Part of a small language model's weights.
Size: width 192, vocabulary 4153.
Architecture: RMSNorm before each block, rotary positions, no biases in attention or MLP, tied embeddings, normalized queries and keys.
Each number is 128 + 32 x the weight over its row's rms, rounded and kept within 0 to 255. Layers, rows and columns count from 0. Numbers have three digits each. The size before them is the row's rms in percent of the matrix's.

# layer 7 attention value, 64x192, rms 0.132, rows 0-63, columns 128-191
098:110142099177184173113097142160178076119082097144140118160106105115125079086122101120131098133089073115112084098174146105133177109138186080120141110104151166107087149134137111151152165060122125
101:099166186158141097092106131112112176122104150181154142104121144167135127137157094129174133100132157155122166133070109146116133093090140105111087107163172078076107170102141064081136124139155117
103:124157194138133114106136134106120096192189080104151146182127163110166172101115111097095110145161171092171072139117128090143080085087178132152069113099117147128170161107125176123127150130103151
101:105125125170154114177101155121138155159134126130069092118096086127153147144124068160027129087136156153164116118083093142139070087175101112114159192171127166157132084120135161069115115128136142
102:128116087110116130042134180148137143128149087111168107102103126110164052104172151072150170111126128144148156144127139113090095113097154155104084079141118150218105059131155055115111121209114195
105:151133186122164114191143154109112081132123137105088215086167145153126124145099148122138086120110157129129138064132092172131129133108127059152099112142069130101089101190129062130126095141138114
105:119105123077068126085180107101156174142157173137102067108125102102127136083100144088128123120091211084116158113115141110102140142103168104148203154121088114151138073115105159124151055189146131
101:123084087193118119066145144150148140107152169105150041155091130153146130149099076148142086172157129080109155152144148131132181147089077106132145078145106182129132114095075116125096116162104075
100:128091092167087132160155140081098146122127150135172050190101051166157089106158132115181061140052119130159097099117182148093133127094087116121105115142101106104173163144145096100138170076161137
107:116141158167137161128215111139122100097122086168188166097126154080134074141138075134149128110196123145141117046127163173051104153108098175143142098120122164085094113155157151152191100124114118
098:110100203079105175158173179066160140118088144156210151115116179128115089084118124160079152172115126063051119155149126135100143125116122157105106130118158153089111123151195134158137134137096095
103:073090106124131166137161107120090117143113146146113064101138147110120150123144101146147119102141150150167152142110131205097099121088140114177130142140124114140116117105131116103162142136118187
096:157100103062114202125125079178152106151106119124106128125150165110138141123127175160122180069083095148118115154102128105155148090090080138133087100134165098119162164075141123097104146132131151
102:074093078141108157124204149147125129130148123138151176133102113150089154158154095086123114146081126149168094178074150077151138096173171152115061088150150135146153106143166131135129144096189132
104:175136066125164117163114104116146088116185133151087123184136121152127161122161122141132116221087140100129153129134149225098185163187106115129115123150156099147074106110117198126181102127132110
100:159154136141141173136198127165127137152189134194161119123082094111126126111107110121118114175077107197138153159108139125154160105148130064095146133096173091142134119126148131075110132105150126
100:184118130136113224121096116089090099101164127151150150078161132103113112175214089124145135158116108144114142090156191137068112105200182131132162108099089177133094136171107180147159150134126148
100:105131132148114118144086157134185095107155161106089138152073096119204129088141099142185153150119223101112145068121121134148161136076168167137097108150122142100198144184090139131174121058144140
102:160110148133126155162111148193140166152123094128123144126170052120138134083149074093151101091191103139045163164139127084129077146106130147107129133122121143129137102160105137114114205163117047
100:094124099169191123149099136130105109182131132116132084096116115119155120085087140119121117095137118150073081092059152130145132168147183140151189106104149129110132130108148163142171169094163151
102:123133098153080107103179125150104139139098201154123091089124079099084093125080100119151175178113126117123102077154138183164142118146110167102100189088055071123144160165160105174139130170149135
099:146138145113117067169103120131138129089156094149146099130179132099137144078151076124089180178146188135097121130099171183111169162155139129174090103139072123136076137141127146094068188180129114
094:159154140157135179104138078153055167092098164109118129150154076102169126082117145072164113109154115116110169126143171084100169120142160151130078141069052120114082098103095129166171126127107119
098:095133135100139179097101180115114175155127117163069109078164080060102122091170145175106165108055094063085107099113139113085187145158112094081170105120123180110203098156126163151166147097075097
098:108157152083153198105196112100136118162105102147146087117150127162148185118133108131154056149149109066134146086115127121117136209199105183131152171110099118102169131159162120160153180128134125
102:096088140097156155127110142111128129163124162131161158210102154188120159148112148164173122136111112108165113130143109135086130066096138154211120111119111192118125161154093130173185118135155178
101:069160171152147155117152067159135090126218111135137141150148080155124146056153130124133118126086150155102082097100133100087108128122085115125126122134142134164146164128058138138148169190148130
098:132158086081215072129234123169147167155131133073140139133105121106148102134102114095124140073094142157099170162149097166109135141159144171159190149119157160116135141113123174127116132156110101
099:157129122138155119122191140094126148134178132150093146119154123134161072104116082146168138138126145129116085133176073078152128191072166105137121127151150172135136107114116123141102102113090140
100:099099127128078088126128150123132145163128127078124172174143137159037119119126149099102100128115117175089116093063144154130125128083125214122127069103097105174180168158119183113147075114142094
105:128127180145157125113137078166167129163105151098172156098048106128103113113116149135070112125147145076141157109096158117081134122132128179116099096125139146136102056107111100116136085123087118
102:114098099128170068141127093146153107127170086099092152172108106145158132153101181157122135155137099060144080148138137148131136136067096153128157152143107048111076153165181047124215162125155133
098:120129136105103135106174147108183090143112135146102155129115146150065111080106159169129094165130179153115121133100179154178127116143124066138167114158121173112104137090114109156106130137125088
101:133082114095098100125092074135102106139235108144140150056077128123096130165134107100134112101119134166100170110177150104122102166133118141116137150248114140105154146119171156088120085120116115
100:079116087145118114126137152192115158149108106051110155146151120111114123146149161164088128151077106147134135056149114174148058168125126109096127181147174129067100082119129095115167217102083161
099:182129131065158058123105131100152143143172153145158074074108095101123142070093166106146121138126105121137115114124115142094107144036117122104128167087184140124120105109192116144118108098115162
098:142142121154102123093147118156185139154173108103151138074144134107146120121137101135148173162136087104108076091148122113138098047129123128071150104034108159098098209098120138112160087135141137
101:108080189193085131075161112084170074120164120108112062057124147122100161118163130140120170148102178182080123120124144112216082081118167161147092161047125172157135121069148091121104110134103107
105:127140153079171113103109112088106082142081185139126117147109197161146091158123118165143149070109162110162135129166118124039130158119160130177173071140133131162113150092122118074186132133085117
098:088108142135118155112095087041105184119183134150070148141117194103158079116097091170152088157086109143175153181160170162114119050111120097120067163168074135119142153106114154165118120163125156
100:128121142110130119154154110157180109080208120103159122145133191104112117106172083159097077087118131097043197140127159100113121126140106164133138104053077108114159187121121062163155118128110126
101:121123127119124100089142074144148135090121100116136089119107152121151137094106166110130146180098105039173135129096127115123113099131118060082156084184100156062125127154203148091148110102183100
095:100126139148132139111054126129148081102094151160123202140132095182133121145147128105134172161155074052123133127139151140134100115167109114144144092165127169162092150105175136166092122128126107
099:105127135082144040165159113123126130048171123150175156093131148117149148150182120182170081078114009110116083143190141122148158124126106134203074105131127121141153123170091131107092160149104166
099:163139104128149150185071082097163162148121139119100100155177116126101094123134150075138162096142134126154076147119125092159145192168121165175067109136131184144139106091176087116162092129103079
100:159130150151133131094109093165105137102166065096139124120133114135076163161147159101158122195118108072164124103203146137158135111158154114170083134146166109122198132108158154104127139125147164
097:105153091177133138171167169106128161204074130144118139122121132121096147125134137095191151104195183102099136151161115120069171123107114108107104087122100093137137158128120152153080150132127177
099:171145099117097196170162126164095123176092103166055133043098203136137147128121136127137139113090142176146086106159114110123079108089043160135154162152113112099076116079064109114155106132147162
100:199168098085131116114126122113142113141145117128054130077147101126102132099139161165154117105135194103138112099060133162067085102135133120140085147183167148144151158091062111169070181102143119
098:156136137200132122134090119146120125131086080125130146090090133135116135079117089179138161093092142141148212146076151155083092177149059166121107055147171190142144129124128121171180061145103165
099:132210122189132165165077191116134126126197145152157125150100116045114139123111088100040071147020147088105125170133096102133102131134116130144123098169076102159160087110107125114125106073079185
102:163159129105109150084121094105176155078127115068088156154082134146050120120101124057147081133132119151115136115108108124162046150176167109082155131154159069123134120131147119175157052096140164
099:129124093116150083109109122158144116090112056122123156116163167128048126097066169140124173120120198106097141131086077076080103074102122129117168115126111151133130114167088171120151111099146157
101:083159169133111137139152096135130163143124086118153116083103109108150080151139093159155106088111100123137136180114084128134168163081132064172184137103095141128102081104143187151184113101134198
099:118104171163177168124122169094082138107111112082128178161100108145073114112107152140104142170131143192098084143179122072095109152108092158110113189151123053080129083085209135106093107159132144
098:144118101113155112163121105125077124083122124112145144118162093099102129173148111117145130154116134066077140148113150119159120117073114137127090085139156104182162129057118123141152106149097165
096:167113178162051135125116141161149129101105091148118121106127110119102168142113119136119130107115144155166154168122131108136115149088126105145098192107180136138183132130089120123164153142121075
095:119136133145083130124159177088103098144135091172123110093121104148098192102114047131087168156136104139150161131147109078097124075103174156174116120132131068085111138119195121109133121131108050
097:180159102145155153125142101188115177149126128164131199181182188145151130069125132130139083142132132097120144087102116095168168146134058136124127139125088143084147205148138160127022142145106106
101:115078135144017110121138123109127112136129127149100109145109172116168087118095195138129139158088138153140132127165096135098111114122094151124130089139155104164110114144165187144062167090144102
098:106126129156157126131174158188111118158166138080102119123088169097143191109150211093150114072165081189077183095136134172124150109148169086157157128045101147135128136105181154137122113142115096
096:109113103111129108153176128107175131161133127098110146151091186140136196109159170152155056156148151148164118128165145078170150164130160115127091074112073099131122106093173164155161112112081136
102:150141158120142157098170145135123178145060091156120103174139161118095079181130152173139136118144125091100117124101197128168128149091118126131095165138099144124127216131106098090084039102095113
100:108143130069097177095160118144157179132135159136144148148130126153101128107178112134159164118084106169156111063140160150137149122144110140155088148148152194129146142022115186143150106127111096